python train.py --num_hidden_layers=8 --hidden_size=320 --num_attention_heads=8 --num_key_value_heads=8 --head_dim=32 --intermediate_size=1280 --vocab_size=4096 --hidden_act="swiglu" --norm="rmsnorm" --norm_place="pre" --norm_eps=1e-05 --positions="rope" --rope_theta=500000.0 --rope_fraction=0.25 --qk_norm=false --attn_scale=0.177 --bias="none" --tie_word_embeddings=true --parallel_block=false --extras=["capped logits"] --init="normal" --init_std_qkv=0.04 --init_std_o=0.0112 --init_std_up=0.04 --init_std_down=0.00499 --optimizer="muon" --learning_rate=0.00992 --lr_mult_o=3.0 --beta1=0.95 --lr_head=0.00972 --warmup_steps=200 --schedule="wsd" --decay_fraction=1.0 --decay_shape="sqrt" --final_lr_fraction=0.0 --batch_tokens=[32768, 65536, 131072] --max_seq_len=384 --doc_mask=true --train_tokens=804500000 --max_steps=11399 --dataset="wikipedia_en"
Each number is 200 + 20 x the weight over its row's rms, rounded and kept within 0 to 999. Layers, rows and columns count from 0. The size before them is the row's rms in percent of the matrix's.

# layer 3 attention output (transposed), 256x320, rms 0.223, rows 197-223, columns 192-223
110,228,155,200,208,185,233,188,182,206,180,205,195,230,167,204,183,205,188,191,211,204,165,189,201,149,222,208,205,224,239,183,157
110,201,217,191,218,201,212,222,191,180,195,194,184,246,187,192,216,185,209,172,194,180,214,180,202,213,197,198,202,191,170,150,192
110,187,224,190,164,214,173,191,193,211,188,203,187,188,185,208,234,193,211,185,162,217,190,203,240,241,198,235,212,204,150,198,213
110,221,200,203,207,186,213,174,200,222,221,205,187,215,201,222,206,185,171,184,236,179,188,162,186,233,216,194,194,217,217,154,226
107,188,228,231,176,213,200,201,192,187,166,256,176,189,225,178,192,214,180,186,183,209,213,192,220,201,222,208,206,179,206,188,177
107,191,193,190,177,200,171,194,206,189,191,206,185,207,239,212,182,223,159,188,188,205,187,146,184,215,193,185,201,219,186,209,222
108,208,219,175,187,195,223,218,199,207,198,186,209,195,245,189,177,219,227,172,153,233,184,210,219,198,197,251,189,219,210,209,179
101,199,155,165,195,247,205,192,229,183,232,184,172,208,208,192,214,197,178,196,191,189,209,251,192,225,201,218,186,209,151,225,217
103,194,202,201,190,186,196,204,167,204,194,177,237,171,210,220,169,203,194,177,189,211,219,197,205,220,180,182,220,179,209,182,175
109,201,186,170,187,196,201,206,200,190,201,245,214,174,190,210,187,199,204,223,215,182,184,220,226,197,199,219,190,210,221,183,243
113,171,196,187,224,225,181,202,189,220,181,184,181,184,215,237,185,223,208,183,203,185,214,203,169,218,228,219,218,181,198,189,191
112,194,191,194,201,218,221,252,245,170,193,190,210,207,201,189,200,191,184,170,203,234,181,177,230,197,199,212,239,232,196,207,194
107,190,242,165,197,218,181,192,201,225,189,193,193,166,214,228,184,177,206,208,184,208,194,191,194,175,197,177,178,214,233,205,182
108,192,208,187,183,202,185,213,185,166,208,184,217,205,179,186,192,212,188,190,220,174,215,230,231,230,203,219,186,235,187,189,212
111,187,212,217,196,146,196,187,222,188,187,215,202,165,185,156,164,182,174,180,209,164,156,163,200,199,216,183,222,218,214,175,198
109,170,201,180,234,201,190,203,194,183,198,191,172,217,173,221,195,205,183,180,184,184,250,215,221,183,169,214,191,200,199,207,216
106,165,182,211,228,240,186,207,148,238,197,214,204,190,194,191,154,187,184,185,193,207,217,212,236,189,200,200,170,177,228,233,175
109,153,206,232,152,213,184,203,215,198,248,221,219,210,222,194,173,207,210,208,212,185,205,212,190,225,180,256,184,196,208,204,203
104,208,226,201,202,215,209,201,178,234,224,214,187,209,199,173,179,221,204,211,183,230,213,177,205,181,199,152,196,155,190,211,210
103,213,201,226,206,196,187,215,196,185,207,212,194,207,204,173,190,230,183,189,200,184,245,251,204,228,187,182,192,183,206,195,192
108,184,203,221,168,206,192,226,188,194,202,222,213,212,185,206,194,181,198,184,198,216,197,226,231,209,218,217,191,196,168,211,230
105,169,187,250,210,201,189,235,236,236,200,180,222,185,187,213,141,179,200,202,198,182,215,208,201,214,210,179,190,212,218,193,189
105,211,193,205,210,202,191,169,187,186,183,225,174,253,206,195,188,233,203,195,202,178,205,161,197,214,173,229,200,231,239,194,186
109,236,181,208,219,204,206,209,194,184,214,224,190,190,202,172,208,185,199,206,200,226,199,165,207,202,177,159,222,210,164,203,174
108,207,213,207,187,227,195,218,215,190,185,205,188,193,205,178,161,194,168,205,197,180,186,178,180,188,222,203,209,188,207,174,204
104,205,199,175,197,207,190,202,192,201,199,190,178,208,171,189,206,190,189,191,232,168,176,215,191,196,209,197,199,201,204,208,185
110,182,202,215,234,226,171,212,197,204,212,198,207,200,210,184,188,179,192,227,213,197,203,224,199,227,219,209,217,214,193,191,178
# layer 3 attention value, 256x320, rms 0.0682, rows 198-223, columns 192-223
105,232,178,208,195,217,185,221,185,200,211,212,179,222,212,205,202,173,175,194,210,181,245,199,192,201,180,197,208,205,203,183,196
101,182,217,229,222,193,210,175,199,198,224,192,248,163,204,240,200,191,187,187,263,192,170,202,217,199,186,182,176,200,192,195,195
101,209,224,163,211,198,156,215,167,194,184,160,185,180,210,182,168,194,239,228,175,196,189,189,224,185,207,221,205,170,187,217,201
102,244,192,190,201,193,237,207,173,204,182,185,190,201,226,186,205,209,197,189,207,230,227,226,157,203,166,196,227,189,188,199,188
097,221,216,220,206,211,195,208,215,228,214,178,207,240,182,179,227,222,191,169,218,192,189,204,179,203,231,238,204,225,178,216,205
100,187,189,205,199,186,186,213,193,182,199,190,236,230,167,199,212,191,199,210,221,172,212,237,204,225,212,191,202,208,193,232,228
096,237,198,187,196,169,182,208,196,186,197,197,205,206,193,205,179,215,221,144,198,196,215,191,161,214,201,220,200,184,216,200,209
096,193,198,178,204,180,221,212,198,181,203,193,218,189,182,187,225,174,189,191,176,205,182,193,166,225,169,191,166,218,197,190,198
101,183,225,219,172,219,222,212,193,228,170,207,200,217,185,213,181,193,199,188,212,154,217,209,211,196,213,215,227,175,212,213,204
102,183,188,192,193,192,201,230,201,195,212,217,215,186,196,207,210,184,203,222,201,211,212,227,221,195,189,194,190,225,221,243,202
102,236,177,216,185,185,193,199,194,211,193,185,209,224,203,213,196,172,222,196,243,208,200,163,183,155,180,224,226,172,208,201,210
103,185,169,204,209,185,248,198,191,204,229,223,198,177,244,193,218,193,211,193,213,190,225,232,172,200,174,205,196,189,155,221,192
104,192,189,189,200,183,224,194,216,204,191,175,217,197,173,207,201,178,185,172,197,195,172,199,193,217,215,208,197,182,223,174,191
106,214,244,196,139,235,203,226,161,193,171,191,183,233,205,197,204,208,198,194,190,225,183,203,205,201,204,226,207,168,226,204,215
096,193,190,194,194,208,200,158,203,156,208,180,198,174,198,206,167,206,234,199,185,232,178,206,184,194,228,193,229,176,202,189,212
098,228,184,208,246,195,208,183,223,224,223,210,223,190,194,212,207,183,221,193,157,203,204,215,195,197,203,155,193,185,199,187,202
100,207,194,214,183,170,211,185,184,157,186,192,186,213,231,196,199,205,209,212,177,209,177,174,219,215,207,160,209,207,224,190,212
102,191,202,181,231,205,184,199,212,195,191,150,191,202,219,212,208,211,189,224,202,171,211,191,194,198,156,219,183,231,202,195,191
099,173,207,202,200,193,199,199,207,204,213,178,224,188,197,208,213,193,252,154,191,184,185,199,249,156,242,187,207,210,200,203,194
099,171,184,237,258,200,229,184,193,200,223,159,180,213,156,216,219,214,182,197,219,202,192,191,172,194,182,201,213,197,191,198,184
096,189,211,186,203,181,202,199,210,261,191,217,177,175,214,206,207,208,235,162,195,189,202,246,209,227,169,199,201,186,180,225,220
096,225,250,179,176,186,214,226,171,222,235,192,204,165,229,214,197,195,204,176,173,184,213,173,217,215,184,189,198,157,161,200,225
097,212,193,171,154,181,172,177,208,182,214,197,195,202,195,182,186,203,214,201,225,190,151,199,196,188,176,203,174,186,184,216,198
098,192,187,224,176,194,197,187,220,168,219,213,203,173,171,193,193,189,241,210,192,185,202,170,194,193,231,197,202,244,191,196,206
100,186,195,206,190,160,155,228,201,190,191,207,216,226,228,196,226,240,181,184,191,180,175,176,201,175,211,186,182,199,185,187,218
102,196,205,201,228,174,247,189,201,193,190,216,169,210,197,215,182,194,197,153,214,198,201,176,198,216,193,203,201,210,193,159,206
# layer 3 attention query, 256x320, rms 0.0906, rows 224-247, columns 192-223
124,188,181,190,223,241,176,217,198,163,228,207,222,213,164,227,202,191,210,208,222,235,189,201,207,179,203,215,203,181,209,190,213
099,231,241,174,182,177,231,184,191,233,206,214,192,186,205,185,200,174,218,197,181,194,214,210,208,218,222,175,197,236,189,190,184
056,221,195,180,248,184,216,206,183,229,191,197,192,158,212,175,180,203,175,202,213,215,188,210,193,185,199,196,206,188,206,201,182
090,218,227,215,228,244,216,201,201,185,220,179,217,212,192,177,183,201,189,188,220,229,216,190,167,202,181,211,225,202,221,208,200
040,208,222,173,234,208,219,204,215,203,236,160,215,215,213,179,212,203,204,195,183,197,196,206,212,221,188,170,227,212,195,188,193
052,182,203,211,155,223,184,186,207,176,195,214,178,209,197,211,229,208,221,182,196,162,213,187,208,207,176,208,197,200,187,205,195
152,187,137,213,222,204,174,202,217,182,198,192,207,189,191,211,187,206,176,215,211,204,195,210,173,189,189,221,199,178,235,195,211
089,206,156,194,227,223,196,221,186,221,227,237,181,200,183,174,220,198,224,199,196,231,208,202,209,200,178,242,216,223,184,177,193
090,200,187,189,212,218,240,193,189,213,169,187,183,183,203,230,189,190,225,218,214,212,167,223,164,155,208,196,196,202,199,211,217
090,197,208,165,217,196,221,224,206,173,168,193,218,204,185,207,189,242,201,209,180,205,181,231,231,210,223,225,164,187,193,193,212
093,220,174,203,245,222,180,188,185,182,203,229,224,202,195,178,234,210,224,214,206,216,183,209,184,180,181,201,205,198,226,201,190
092,213,148,238,212,187,161,191,218,231,198,212,224,166,239,185,226,208,199,191,161,178,218,225,173,203,211,203,221,182,207,199,154
089,221,254,188,193,226,227,223,215,199,216,201,211,178,197,237,216,208,177,211,198,181,171,208,223,212,212,228,178,166,196,205,224
094,222,180,199,205,191,165,216,214,189,215,216,189,205,174,206,215,193,184,203,224,187,174,148,223,180,175,214,193,197,209,166,157
089,207,210,199,190,221,179,229,212,207,178,198,179,182,202,222,221,219,221,178,189,173,200,221,190,170,206,173,201,227,164,222,210
092,205,214,220,238,230,211,208,195,200,196,178,198,218,194,205,174,191,181,181,227,177,166,184,219,179,192,233,214,158,200,190,207
090,179,202,215,193,197,146,216,214,187,225,200,204,176,184,202,197,197,162,202,234,233,174,205,194,188,208,184,200,176,207,194,182
085,197,223,154,211,198,216,170,202,194,220,238,197,221,209,232,188,216,224,208,201,235,217,167,203,225,204,209,202,239,205,198,173
090,187,209,190,220,199,226,209,213,201,207,197,152,168,163,212,161,221,168,203,178,237,243,202,215,213,224,196,206,177,204,187,172
091,190,201,165,137,206,193,192,214,204,171,160,209,211,202,178,215,212,213,209,187,175,176,234,190,243,214,182,209,222,172,190,181
088,237,202,220,189,238,214,221,190,182,207,200,219,176,166,206,196,167,194,170,168,242,228,181,214,198,231,192,211,171,219,226,206
087,177,196,220,207,223,162,234,201,199,225,177,151,223,197,198,190,201,219,209,210,192,183,207,249,204,171,200,176,169,209,196,209
088,211,193,184,187,216,230,198,231,184,200,237,191,231,183,202,189,185,221,201,200,209,211,182,205,225,171,225,197,222,192,195,240
090,204,210,217,235,162,210,191,201,199,184,201,211,195,172,210,164,162,185,185,167,194,195,201,222,205,187,213,229,185,230,213,203
# layer 3 attention key, 256x320, rms 0.0948, rows 224-246, columns 192-223
074,201,210,194,214,173,191,209,181,207,168,206,228,192,194,177,172,210,180,189,208,173,180,155,199,190,181,166,220,192,182,185,185
156,194,231,201,168,189,203,191,168,211,201,200,181,203,211,245,229,189,228,202,183,195,223,234,185,226,194,189,191,228,166,213,181
291,181,166,215,219,211,197,200,228,179,196,193,209,202,185,155,181,219,190,201,225,205,198,144,217,195,199,205,211,168,219,195,223
084,229,195,216,206,188,197,208,200,165,214,197,191,213,163,209,204,186,205,252,198,178,193,198,208,232,217,176,170,212,193,178,220
092,186,184,215,219,194,187,227,197,208,178,191,204,172,207,178,181,222,212,208,227,183,178,147,181,204,193,204,215,174,200,205,195
171,197,161,196,202,196,183,201,229,177,201,197,198,188,187,155,169,203,170,208,215,177,188,153,223,192,200,200,209,167,220,162,213
065,194,226,192,167,197,206,174,171,202,214,205,190,220,199,231,236,190,230,197,175,213,234,245,190,227,186,194,195,221,170,201,196
085,207,188,210,184,174,216,179,179,192,218,149,165,192,228,215,194,220,226,188,179,202,193,209,187,190,182,200,184,224,176,246,205
087,198,200,206,191,202,189,192,212,212,191,188,238,211,218,189,212,211,190,182,162,180,182,217,245,200,209,208,188,193,175,222,190
085,239,194,201,225,229,193,180,162,226,207,207,186,200,202,197,195,194,186,217,193,215,212,218,203,207,215,192,208,194,232,147,217
090,193,203,190,182,191,204,203,207,214,208,179,164,216,172,238,184,205,177,174,200,200,190,239,197,201,221,218,195,233,169,185,202
086,176,194,176,207,172,240,236,195,191,173,182,224,210,209,154,201,200,205,218,207,204,189,201,224,176,220,210,223,212,220,188,187
088,214,208,215,166,210,209,189,176,182,212,216,210,200,209,158,187,207,215,193,159,214,193,175,218,157,229,175,170,202,221,252,215
089,211,219,183,209,197,247,158,199,225,196,161,190,203,204,206,184,202,183,181,179,163,206,235,172,230,213,251,182,224,188,194,216
083,200,189,237,221,171,154,195,187,200,187,172,210,216,174,231,157,217,176,221,226,197,195,207,206,210,195,178,208,159,215,179,193
088,213,200,170,193,198,169,210,173,235,213,205,183,180,197,213,176,207,211,215,203,215,224,197,169,196,220,163,201,240,198,208,204
091,203,197,197,181,209,209,212,191,192,219,216,189,195,227,194,232,190,211,210,165,196,235,222,219,212,197,187,189,201,209,200,230
086,159,199,160,190,176,182,205,245,196,189,213,230,234,187,195,209,214,193,230,187,179,157,180,197,197,189,236,231,206,192,203,168
083,167,226,192,174,187,201,208,205,223,220,209,172,218,215,212,203,204,215,221,201,155,170,182,215,154,224,207,174,196,188,205,193
085,209,182,219,201,197,231,201,205,176,228,213,189,184,192,216,214,213,141,197,189,172,209,220,213,193,184,183,231,185,206,192,238
080,189,169,184,184,197,163,206,200,223,194,234,223,171,224,202,179,208,197,188,228,233,181,157,190,197,164,224,177,212,197,204,179
082,225,219,243,204,191,213,222,202,242,201,151,166,208,153,203,212,167,200,206,179,197,204,194,203,211,191,203,197,168,207,205,197
082,211,161,172,208,183,178,175,177,186,211,213,198,177,196,177,194,191,197,176,203,218,225,199,211,216,226,191,203,187,233,187,177